From a checkpoint of a small transformer trained on Wikipedia.
Size: 13 layers, width 96, 3 heads of 32 (1 for keys and values), MLP 192 GeGLU, vocabulary 4096, 1.44M parameters.
Architecture: no biases in attention or MLP, tied embeddings, capped logits.
Training: a variant of Muon for these matrices, 126M tokens, 7901 steps.
Each number is 128 + 24 x the weight over its row's rms, rounded and kept within 0 to 255. Layers, rows and columns count from 0. Numbers have three digits each. The size before them is the row's rms in percent of the matrix's.

# layer 9 MLP down, 96x192, rms 0.187, rows 34-95, columns 0-191
104:135142124158111102075104146111081128124134132181096118147121117144101159108115134125112120136139116134100127132130128143127140151163150157121117171106193145139142128110147151113086093112124142111154152142161083093146115140128135127144115152126112115142108085147100119175136123145133164164115134133127085117101108083109102154111110123135096124099118126154131137076130140125153128158092159131152128146159131133144136092126102105087143141137131156160130142144131107084130149146145122107037143148088096104115128094081117139106128110122075146083111126090131136139112120052132104136
096:145109115137172097109099161119096169133109109142142098172148105111123120118137097146115152101124140112092124145128115094126146091099127138147121133123118141087149143107114147104107102136138130115122109138123109161149084166156129111176150131111128131097161132120125164121113161097100145165109136107169125109130121148126161155086104090107121098126109088120189115117089170088112156150146122133084122154107111146155130120094110135144122103131103133143118106121118146155114103114096138121128140167109104138143131167134101119131159144101098186185221130154119119121113123139175089125
104:120131129101131123108094103080131171094131132118111142085091104131152178101147153117089106098142093151126161123112134135107112140128190134104082105116128150138141145107112126074127127133150078176140122153167103168135108148140114102118136107162126169121087118127102167147133141107088138173122124157123114125139133144142159138106113199138102112133090115116138135100084132112089130153134139109097132170143119154090142123122148156076146151131122143152113138128149132133097127135134108146121104120110128166132119138125168163146114112145113157130148112181141169187112106134173115131
096:137144148136084150126146129105158107141134096090112143124108129117127104067126110122115127100122142147136169113128131142133125175126139119150166104106140119095092140117097125097143151130106126159124118149176105165112105124146084120166149115112130159160085150131115108110129164091138144148133138128090082145157107163098080101120118120129135114136144131139103119091143117136149145147127134167124132161111149139121123139175180145159185123120142126153134089150128173113162106104124130139158086106109133157104106155099135183123067126119169127124081126098136128121085113140084074119
122:105114165128137134137134130102150125130142154144109123179137124081092117135149156132130138101134136139098158153070150141101133099163121149126172141162153141171123132127128130123057143098106097115162125185137147114127164100131092122128110107134141153117153126139135142105091132222151168114101098125132148157179135082133117147111112089094111135131113121099146154146145166114139155089115135102138086102115127179132107153101126133124132094122152089124137144129124111125069124142117108132150127158188124115154130126140120117109105104146124116139148142134140140096142083141108098153
099:137157154119111096087125140116132145105144106132136090139148068123110122096144118173148113108155149124084116116118116123120137160110101182141166140122130120103167163100126130101162149099124157137150112108135131138111123120156141140132130125096133130120130124139116102150076114133160104155149136090137145127164095125099088129140141155135132125158117194097138107094133130103142119078120127110096143204133096097087108121113139093141144142125115170142167124105080125100142097103175105138162126151106127156104172128110103099138143178099134158144134127157112088134106137092130087113
099:120122144168152118114148126120142151082105133113114177107133137129100117102148156133128109120122142155092168092145147169112144093085158098078125130122155067145107135133118091101135134132116116119125158113160114151154160147120127146081107127149142109114149115125138145124077098126115086130123150148106090202133097133122096111137118130123161141127163147121090152150138114121141115114104154108132095142134160100136163135140109113077119143149116121079177158149101115133143135156132152123125114123113136151172114079114139170114099156137176118159137045156150131117141145141137136117
097:143131162120112117132108166120109122102110106149154110114120138150122117125127121130118143135106121173128154136123150089125142129127126186131188110116135153149126117123148139123162143148134114115123132153132118136192141163106102114183141126145098155149118082108170094126091103152131102111115150127136120160113109107161145178166141143131119092088111107147123147155117108142164177112138132051128124130158139136117116127089129160183169176107113161109137127153114138114105190086125112166114114165129122108126187124121117094117140130151141171124117125092130099095093154117136146148
099:118110144114106124130122145155121113137130143096125112113166154131161121160122070141117156098131168162071133139133155107136079122102129157133099145152129102153115142071137128131135106104148116119098130151144149098123081118103126077124125107111171155086090145114153128144125148129093110067162110101102119184120111128138129100121131118111167127145076135102117088122141101154116113093109099138176127117158125153143119094145083135147083129109136145155116140122134158111100120120148139109133110132135121092159145123100087155147122131098113129087110121081112123170140101128075087157
094:140120129136087149097158135116168145108167110125149154124136125091116147098142107121083101123139117145101129168151096111135092117147141112137077112085153121126157104157117142100122099131139142118153090162128111150132126157093107111120148119116101128134078122136145139074113101143176118090142124135121130142161132139135091103139141134139161148150139103135127132147092127183084151131134112121085132167180142127152105091166120128134115114108142134174169175098136119139103135124150157136137132135105104181122131125128133082157114140141112078099180140118096176089136162122161163101
098:144109146170126097125121161114108159091100131130096130134127146120115096128128151170123160148118103125092114100092132143095135120148144145175128141110174146091171136130129129121146132097092148129143101109123123133110103138141167112120080169078133187117117100147091095094114110104125115134113121112124099128104120133107107110107104111131147120123133069156116140134157123098132152132127145110121041119141120051155145127117151096119117117142109145135133144134123166131120153208095105169083128173126122120142103129147135115093169139143115134092119139094140129156155101125116138129
104:129148164125097106172108109148111121106134140088139123102142110139088124151134111139117118136127086158134132104113130161134120151111127135092157066098114131130099122098167095125132142140094121137109101150105099151119127148105152123135136153119114102135123136148180123158113109103114094128129143126166195171125166157131133151153087114132121139112177086112130121137151145160123130133098169101055138108138130119126111108114101164138107163132161139089131163123120089138101144156100144133139130126134186140166082161154114114088123118171137134146112183132159110131137105103173145158
094:138163126136121151077089106080173159126134150103117146149095101158133126134143142084123134103151104136131145177133109100129102107180161132118115176149137115125125108095080143128128111102109171151119118114108104111145100122098135101142109133152081115154105119065139141159146147131096129105142112086099136128124127123108123133166121137127127124120126118133154141138075155153066119142130075129139123154134135138166123137170139132121121120106141116098119152156191154071153111097136147104100125112081097121102134125120179114126093110139123169122142114134114122106096162126092107101
104:121099091136114097127118113096123081157139127115139123076080151156156133152115088107107103087128156134122121145140127063153135126162119090153100146159148096114141097136138155171102159108153112105185118120114129159131154101083153138135146106127150118118142104123100151163151137130127161145142113133137124155121139179152140138186156125105140131114125151118156130144137112165127110111085111129149162159115153140098148154102115115148137167101115120148131135109151124148130139113150112074119133149149101099099136090124112138120133097120183093139150128111171134107167120068139149178
097:109108153085123147110133132135126138099157163149138162142119126141141164079153133108132141141123149086126110148110126151177119146105099138134140155149109134161133097149139159151126101118096065131096134145133124111120149123131132112134144124142137121166121131143129179128141122139118133121098159153146092085150126138118110076139073153158112126101137189144177114115100189110116128134121169147120143129148171112122138110122153096138127139090150145173121124120071148120093157144146112060097130155082114107125117127101136155158131147141120144119141152157195108153157138117171119106
104:132104142112123162179120144102101127139103136085167067171120181113154143147115122138179149119155138086139128099135125137102104150084125109093148104137100099117125113155132160151122139115153113164120093129133123121116168133109114112180122126126082118123114177135160135135118157139148102101103163133168132115113146130111113154128134118150121121084128132097110136138187071116150136140127104145121136133139095108148120158124107141116136156135093127158115158128157121134127103112153090112136108118123114160115123146163111114126112111165138094187125129064108195097088148115103110144
099:148135117125147134095155125172133090116118118107113098198132169077117092108122166166154098132110161130116130124180109099154145166153111123152101141100129095118103142133115138118107122131144081123199083081119132117123130098125126129094121095134113157088134115063118145151110104111105123141135127083141146089106167107117097142113139145094147109146121099151106093116165133160116138120163118135148121139134144091162168114103123084137171113110136123120133145129128077104136148141153130146135130113119092119091125145125123158154160133101108116130117149125126169137104105128110140077
102:103141131149092092129127145040126062139157130119151095130136136125131141144102130141103161152143122118136106183089071163178128112151115157135141140152122144099146111126110141131161091180128141147138118101159156142129145132133145131153108113126137130133123131136099097082111071151133116178126121111087129124094114171122145122143139117156140138121138161125132108111174102127162185140128130110115123149136142126137127139099116127116115152135097168107117107167110150204172102120140129118161159147175140114127122122142114136127136155127094105138100138121132089125141108066137130129
099:113146109146133130146178118177140122141144160117135143149141119139094144157129148107130103072134140152128138126132161102103119125103121117122158138125136148096142124169107162125171128165107098106176162138134118124142101123144120127155057107142133141156136125084108122134120128155124112166149155144130088110121085161081152111137137094118181146172110095121190173131111137130146120138123110130183136111131144130145088119157145133125060125130143132124174170113143124098123120098136152098090146155122136151121088163115138141135075076148098151093123115108121108143118101133121111149
099:162120125180076112136153108145139149122141128112144121155081151106141081145099166133169115091138121128113138117128106121124144152149147162092123125106158140119149151140150113118124156104105107128165100146130124189115133118098169112108103133131157127192085116087069129168137160158178127157138115165134142147115112158101116147102149177123170147146121148136156123097128150145108131130118108113137131113144131113113125157124144106119171137103132086100133101133133084145163184111126119140079138130108147099133136104100102124087106095148142113154109115155145184093117124152121139121
114:147125113072123130155146132156148090097120151151129137126123146034155128130112128137136120150105151105134141118139118132098106166138140139123115109116159137139110121122133108124136136123127106159147148131146167105114152144157153157054133084142151142134163097089109195117134119099108099133163151115144150162103167089139142122110166113099104139101143107132152136121131157165090171106142122122143114109121116127146094122159110128130101140142135136118141125108145110103157096184074111136130107099131095075101127144113125153107170115086122110129093146136100156152146128105177101140
097:125117126152075119122162109191129127143156121137142112111117137122120084132098133142098154136119140129129130116122080104143130204164101143104106126107110087135132136093131123120139137081109148150113111092139130124112095151157121152110106104154116128097144146161186146114088118100165111134093123088094125140157154121138086160119147106131110163101149138180157108119094126119161141131155145116118139114125084116097096128159159168131137133114124118090127137121113127052131144120132099163112140135070140155145077158192150109113104112124141131110127107150101138138119136123127150115
094:161159114127132121151124127109147108130107107089098105137125162104087136126142157170139141146145119132156106139180096114162132113083146112085076133062137148120127158085117133167157137095120131126126135104137119118081150091124117157130191109095123128095145143137157099131146143114131111121158127108142134113170146153139139140128133138138115137106104124160129083115119120157121149170129091192093133170104132156158112131141107155140123148148143083115151118117183090115108116115135128108082151140106163106108142120120140074096145120154111119140133119062133158145146133102137102148
097:107122090092163140143143120171149149108126169133116125128115134109168138109180173154122132091100140123129139186104109120168109118117132135122159131133120103129103128146130168130165194117140122090117148120147103145156149122157146126151137126169156156119124128122133119127122157152153103072175153108111088135114143132081118105155059146135089136135122138130159131147085131149160138153162134166127104141141114151135112125097130152133123138135096129162069087173141138164133096104100136137132126110129086135130171097130122115146171107123123102150177137137156148080126140154134144125
102:161111126146124150120152095082132132128188091141170161127147153109125107088110096158121134104134121146102148105108165166124126097107114120181133153132144156132111139111138166148139100127129131107128102133128155114173107118130113141095139145191101166115118083159152140132149145127111106133121093119160110086128140084134116136145119136126146160120099123096062133112093117131118126131144133086097097145106122148101153141160102135124110108143125135138136159126137051116124106141175111117132181138117102136128163115147140150085113151055083133131121147158106135124147120142136152162
100:106155140129127105125162185129151134114156128098124145192105121127118128143136147109127157114119100104154151129127085157141083126127102120146165093160115158113137141087181110133125120110135140149152108120159153123125111155137122077142094085116168145129156110100109088105152118156092121149098130112149098122140104149124074149140161119158084201109174147131081100128162107139162150135129160157123145144123159107123152119133104156113167119127093103092126114139156128124112095122130080160115125133153128166169140110153089124148112116160098114129086122125128156131136146115117153120
104:142145112101105104074118092141128141121138140126147114130154162150147109115122135081134144094159126134103125144136144124155120145156133146177118112153107141128115083121115181100137126129111096132083123100082104152097122151143114125140097106114119164165100122108168141076086083114109168161113170115101118128125153128103170136163057126169101126109086136124105136128112132108174104153153140136135131149112130106130145129176124148087141159149155088129124082140153142126155128097151164102102120144115136117106115115082139114149136120144121155135188112120163098122133094149102145139
100:117091105102139113117150118146103135110126147151123176120142119153147142119162126127132152156099135145097107101123155147099124099135136112141133102138146152181155120154135143105134154124120077100104146120148133136119137155097131131131133114144110156097119150126091152104133133144152138132125072183130112116091121107112079113104107112120153093112127128143108140153147152143105143085150163115113135074176123158149097122163153113135112143151130142165144155096106157158125114132077142133088161112106090150134125169116117095200112166106073151100122168135111113129120082126134152186
096:157127113135094103119126142137144119189119167127099113154110160135173129155092142136144129142107118131174145113156128122165136180127142140125104140098105118084107107097117117137159150123104172137122181083166136079141140143144148143130134141132132134114168109093107157124140163073191129141143139115127111175112146097107112119088123089121163171141142111174151144103095116112118138177179107132144115139108123149160127136160132132118146130107177105130152124168120127114174120121153089134093160128127113106123085135111111162137151114129142111093152114126164113102098126137144132106
100:143147122134167135091098142095077164136088112109135082100139123156112142121112142097078144113170137104124114157132139110132111122121139115108101095151164092124148097155126128147119093109144122118094147116117077123117065109121105159113144156135112132117113149114119081148137186123089120108108098113098106121141152124150137125084122093119092106107126118141115113100094095121157077115144085154170135119108119116102137139116093122116101089132122159131122191119131105131135162082122135124135156099097098161153126114137123131125113149107152157168135112114128137134169088161118141184
099:135143138121159160117138141121093147127160147128160136107092144172094136158163172133124139134147103109140078167125088119130135145097149134139141148130110148101143083109110099125092116160105121112105133105141126115126138161129167107112143150137109106155124114135130119109122147119101126152117096152168066106114132115149097089137120134143166152137143105109111140083152096121151127148149155098132101146126144111123117101150141121112116099094085156134117126062142141141134152108161145068125141161085153140131193096071174128090125140119139116121076102119094106097121133123155127082
104:130141100123099107106146121140110092177102160147106135107097146097116125115114130119111117153119145117125126120122097116115116165128129083161155151160144100149126140123146132143148130143148068122139145177071128095143143108097113151089159151136147139120088136137131153140123106114143099121111098147127165090142145111114138115122117131097104124066106126132090107111120133149139107171096109096156129129159103104133171167109131102129156125127145134108078157190147129103143156174169122140094167130129084095086125116135110118146138119072110107170156133164088118145130129116086126166
099:155143105138122153097127106101153129144130138124151104099144121124066113113111126129184128135148132114162154148141114152133127085124126167107130067137109110175165143147147155158162138145155153107116099173123132113157128120104156150117142142154092091140130121126124091144136145120148124125130117131139117143128148107130168103141181179107180164147125185138092102123066132133158170126083137084113110106103135146150118157124097165104123151143134093120101156129194132094113107153148109134139142141141093100114116097159148099097145104153143129119142158111132114102152112162143111124
104:107148112111123115123129138131116126161161160099141165144115124133117100147153115176135171112129095110137153082121133137112127108132130086148124108137089155161157110110113164154120155154120151127131112106130118154163148131151153138147155097105133123145125171141140134119106095130149145091115140166106173157172127117147102097092129155142161162077131166165139091113094153064149130139094125139103155132147085170113125179067144119093124126135110124092145142106100172132101140150133102139126128140075157171174146136152129134149119127120119125145157157106133153103094138115109090145
109:141116133128119099133145093147118100112126126167130142128106119133123093111165137151085135140133133123115168116148164094124108146065130126105094151087164092158129126125169109089121118136126126088126130163143117121138113115147106154064158137083096150124123127127120102140124141109112122137125150095137161109149121097142096125102119116115139077127145127167134121105108165102104140113164136125135079131153180164124171138140099109071098151163077112143122161137123132126113124175084148107103117138091143114131134158066115128185121149138110158183159127132105127148136112150149124154
099:101137112118151134122105101125114132132145158122126137124140136152105170133166136098098108123116124118133137123146133140096105145171147163178101112163104114151127139121104123109186141104136111097127115133116071092185133096085105115106118113116107126095092141130174134154117124135124134155131135091121124125112161103152125114125145182120139138151127143110117146101152119104119091167132135123136081104132123159095148132114164110100090157121115176134137111138137158139081052105127173148108109094114111152096115082099164136129169113147090141080118125103134084159142135176119115128
099:121131133083097104117128174104128165126143159121142113099170127099111154119161139102105123109124134146119101154144101070143115063115104145128177115166108142136141100127112129139103140102148128145151141132054142122144143172128125081145156140081150156094154184164142091124143153108105131112113130157119156082152157156149132109105132101118115132088137097093157138094143167118151084156125173076125147129104114106151103149145050125152161128122150129133110123135113129127144150119112131134132136097142103136132116118149108136166142130101128157140128142151097151131135136104147114112
099:165156174126127126151153102123153102150095142123125098173150145182147107112116128108169098135155127141099109146183142161103160160136093099136127118085176133152145110155093144128159119160171145124085178125132113151127127090123129121145139102123173100121103114157123084120102126123156122149086102149181120143108123125116100156106130143111175123155130138140166155129138131136050139106103144111073119135104131135119153121113114107127119121137115097103152104137084137109153124121117148139126118131071128168156118120099137131108126077156145158154096125121114128122123132155131130096
093:102130157112125144127127121163167109152155118153108124089155097113104102187129159133115137143150094094108133136102116086145137119128121130160124083082087161193164159102098082159121132146148145132165099110144134132129123089159111106096138098089128136151108150145161101125134114109139118115162109122198136105114114121148103117112147100116091125124102092100143177134123133128172138113130161124127106169128103143128165125124159162113127095129115112116130151075126171087139123122143110144171141137111168119159152145129100116116157111104097103134143175149103126101156138117139112121
094:143161112139108118115126165174111118117104102161132111124156107182113139100132119163088142117158136126131103133124108140103156164086113106124128132137134141166175116125165177135145100165159120159097130100146107089094130160150142156107105163132085122140123157141133101143150144143149148139158122124094107132118125140088124143098145133121155174122093161082158168112135115095159116136118111123145133188145168124084154095127150137104119143122122125146103114097091103100113098131151135119106141124120142101138099117104099131165111125110151144072140094148089162144117101100093093083
106:101142094117136110124105092179130117117114105144143137080160109148104125133165158156144095084081089113153157126135111149120121138135135053138120124185109142090092126108114156123099148077120176086098136112101101110164149125142113162114150111105140067114112137134142140153126130128129091159122132112108139125156139107172107125117089140128177156189160143093096085088096123153127100107077118106131094093130091117092154150123129129124081136106140123109118117128149149143145138146141146118134127114097124137184144130111128106130139108105142140132152122134135109121111116126137124127
093:114166141097121125137114138117160134158109139107140137126125142108077165100147112098113147157129118143123148152085126073183126128130125155118140138131140086142124126136123135153118121098102125126110130157121106153148147139115127095145125111127161105107075129127137118093167177111094108110105159123150154110130138119130117104147123139118186127124131120160151125132116135155101102129138097114130145144142142187119093108128127182098147114125123097167088119090089080089129066115122135118132154137146092142109104141115132177127126090130093162091111156158129128115089160136047084129
096:158122159111106119159116145157058172117090131080109108154107183128125125081143124102142113171153127123169160132140103092142163118089131109121104084145107108111133106123118154135082129118093117108121121129128126133115138180119135159163110120141173123134159134112114104100141147113117146140157120143135151108105158155148177120131130138102121098163170129155108098133099137132151114091145131083133137177128100097141130132120124147106151171113144148125102139113142115105109089136150140139120115147105108104144082112166152134148089144125146135119095076101118109133069131118131183107
093:113132156143119127149144132140122119117116080158115094122162121092114123125157125149120110084121143140083163106126149117115114155156112175094130124125159135150070141087146114137097168152103134118120146157125111162115145139109164104142113169116113117148139115102162137094100104145097117147100135153129108153084112128091118098079117119144129113107152151107110164157158162114104121085130154147151141118170095101139157119147144131109162089131107153097104100126113122144124082164133130171119139172135138137129150128106106132071090169111118153095149156120126172141074074137118143133
116:117138114151142115147112149122149127120119119097105086093133129110125130121098119157171101104068135128148042116099094149099132164137160128110122144144172113133125150153123136095103123131045180135132116089127079123146104140105133132114101144120157118146108101159125080146109146134136116142106162150147126124209117126138125130105143132134079157135120134115146138139131132137162150144102128095113100112116080114145121148155149061111125137079190139139129159117123109111153100125135118125182129144134146132112128135123140129112119112152149112148107104126127132119153165151173125122
093:128130108082114160127153138091134164150103125142161146104103110147176174083119103109140116151138134079130147137131151115119131117169113140150142075121154112172107112116165135131110126082170135106100113138118102123126116149131106142122118138137135122128155119129147161155144117119193077105087142138118115138148139137120088122143100140151146103109123147094154169117166198107086107080152131100132118081107145114128095099112132117112124113137115105157138104106145132158131170129169126144137136090089151161120118136122128069122149143105113109103190095116111122114094111153119123126
103:140133151120113147140123106121112118135078124117142167109127200152109128114077120160112104121078150095106136113112127144111124163101149120085138124140108096118144114100137112106131116126131151151134111117111113097168164113129130154098155156114135097137064109130094070138146135147144139100139118130123142140155104099080140144124156140148139098123139154077158101083112164116133099137136156124129126127148083135117153171136151145146151192119144080111120158162137114123093142102107147100122122151153125106092134139143109143169118150075133083157117137129091118113147099137140151183
095:156148163103117114102156137099121150127105092167136133158151151108150134106129138121135120151162153170130110139120127157124125141109083137120117148138108160138117124156079154125124115142118114100138135095105113136138105114141146136097074177131135140103124109171162172144112166110161090166119156152100120132143115133110090121123155158140113139106131124121149126073096104129157100078181127134156138119179122131156105152141128115151182116108147123129084093138128180140145116100176135154135103120130160156149164157095163090124111074122132148124086137110102139136108080131140115157
100:119145149191106150141085147132137111145109140082108097113138135147149138121128105128083129158091136092126146142140141127105177137066130155124140109162119087102119080137161139160172157116137131137126161117130076100177159109132130136139125144110110155140102113128141120196107153124107159142157132142100157131108181141121177110122101132130112139117111095128132126161122185123185127116119105132101107110124143115097139138110148081115107120139163151103116098144128081145154128140090137154130149133151126112120121182102144113133178128100145157133150119162136129146156127155109095111
097:149168133133110158136119127139125105117103122121160120140099140132120102079124095108158098126115092127126126145155123140134128123137164118111178125102169140090153127130121105140122136094139116089121107139145106094135117095132128127120084143120072092129139113161113138116155136142101108121145114191091098157113171120161083120131126141152140070169149087110110108152131100089095147110124107158153093141138080120137185139137143104112172125148106112115133131119146106130136078135118127113123071135098149142102116136107139098117179110151115100119149133149169137107084101154131060121
095:101128118152142110132141130101133098156145131091184146123154136110092161100130147153117140109135176087140122152126095117143062140172106105105193174113111120093148162107152121151114145096159146181159126137101103121113126100154153129125122142156130097151114125163167125130135167126120109147109120135145172103160118160136128080143124169114156119081108139133123094100111108119102128148144132152086158121137142149091102156125100087154128122115148126135119112127099107115133190117144161131091119147172125175143124149101163104099164157091124097116124115132126126132117130116151139124
096:144149120154128159162147111122090138144115132146150120101126087122098140125129148097153116119107132152111129135096106163127130107119167134130106135109106102134141138124152119153136133146099121117139144138140149101163153104135143118143109146184103145133118148103160136105102133101161129109134081126140132142129154113114120118077092170136121165112140106099106155135081118184131144112157094091143102101066154112141129168060160174133123146135132154089086141169175103146155145097101056130140097126112164159113085114161140125080118125095136132115130131169132106155121103120122116143
098:093123185089117125140131131133124151126178152102116125128133145124136101118140148101116152127126157185147117128066152139161107114146106103087133143132137129139147197141123083126117131137112132112123133141115137121076154106128147137066097149093111167139126135115124113113116164126127121117147110159132122146118094111197108151166144132094121130159133128139116172110122137114154138169140121086135124133154146135136082106122151149089155133118130121048153110143086080110151125094128150116174167127114103152142126114097141126101131141125161096135138119141099086131108140133154177119
100:107135095121124156114087120151131161076134070158104158119164155109124141162142156120135093105128115123186167122109131138137119122183114121149083154113132132105097159136184129083128131131119146145143070119126094107125145172141156095090132137155128111123101125107124158124136200125110119146170129137118147083163091117124130136103135149154111097147138149156130123152133099104102137135134117137089128105121117105135152113177111136168158132119141168137135144117142155115121142097112140162129151094124109149115093158102057138127128149154138163143133121145129142161086101113115142147
101:154093103130175118115153151142159161131102137166130134168133129096114184121155173124159127141051124174122117120124102100151117108135138099165128124154128143121136134123123161128129184054120121072110111149133143129129104119124142092094140151099123084124147143160104129122128107130116135151106119113143151118121128163079107117114117127113142096172155115117166174137158156127152128117095097128123117113149112107174152123116103171133091161133141169097131146142131116147109129113133123094125123162161108120109117154152150151082135132147133082098134145111094089174132133096132128131
099:161145102129094112148119116094113127085154141103110123129086094139125135126130121107105138144179124170180085116108151130129152125092134143153104148140109162123157110100130095110151119144158137129122136101130101109170164110187132097111151109046133136101168144142133131102122122127093144138149175178136124145139114116124132112124129136144180152142131154142134123119094169088126119099128120157119113103107109120101118148120139115088152136101117133086153101113108165133088112134074101121120148133149142137162096143123107131144136102115122149216129108120135120105079148092138143144
101:126119086126118122136126130171127158144112133158053122148096181130150133178131112117111085125123115152131140148087132124115112141155110131096120164131158112122112100098076126078099149130114149135153157128156195087100138157133112073154113149122190117150145097098115128125122139120089126165130114122090138155114163108145118131153150110099120121141134110113126153161108143166091140133089152128109128153124168166152124095099136140128136094110138103155095098106130120149152144113135146129111080162132105114152103146098123156166132124107124131127078134100120081132139158103141107139
099:113124114120145105110093140092132140115075141106172112149122121140083129148119120100118099100107115181141121114111124162115143097151163133084141171172078122145147097164174151123179134106150164148162173100119125120101135167089087159111141126100124104130105180106111097155086139120109106106122136097137166130110140122120152081115134143140155077133142122102121109117141160170131112123102116167127108126100160120144119127117121147126172139127128119135124143165161143189168137129110142107160133107081137136099109114109099151116152137139125175113095103125158128122126113136119149112
101:137142122094093147096124133139147097159118171120138130155106112158150144122113150110123134140096171134130109123126161151135096152101117128107096091118148104145154137119130132141125155102094149097105121123129123094179084090135146118100079194111120170124158128141127093125150129131122106155152144139145115133101120138133162166134086153119126112111199174126119122147083131104152138126157144079137099123135092108131151147155158119107135193145135100110105126187122162154138182159105136131136139143164138098132080116155115088081142117140152116139114171116131134142130103148120131126
093:098122162133129119146108122146081124110111113154118121199147193142142120144175127114128126115148106135133150156121119129132157141129154082093155090143130132129112124102117089131136172112144158068122082152124130106138104097119127096141110140137151126132125128098145125192146163105128142143163129081136158140114196131123140153124100159121140136136093125105113143105113146131111110113148172096111132167127138133130146136134114126131129155150114128145141129109100126125183125139153181171077101114127083097128099166121097078124113116111154162124115111110125091102138139175097130165
106:170141143108186128113093113117141111124128130136150095110140131098166146104143131111135117132136187106119134121108173131130126157074082150141117146145127134137109109149169128124160105115132153110089148129155102155111135130125147098155143145149117136163129152110101137144114118160140167125084109143140073126178123154153132118128132176146117107148104129100101143097113095126126062122100092145143099165146170140086122113129097135104114113098138147177126117105165122185133097117144105109176139139104111119094168085106168141140060113117143130131113136110104143138150118123136116140
099:133111123108110137148106108092113098107115133124127136121130135169127141157169151122107134116120115136094139098135187131085149096130108142186127073132119168122163087101119125140116080124123128124174137138121102139152099126096109107169137119154128196123114128112130102111127125113101172106170135126163142079094122127097152113114152110147125146122106150113148126163103169063146132101107129127102136119125136082132153108141081127128144082140127110109109127145076088155153137155114130155147192113137147118112120138138126142133128130092158162156116148176168119150155124152100110131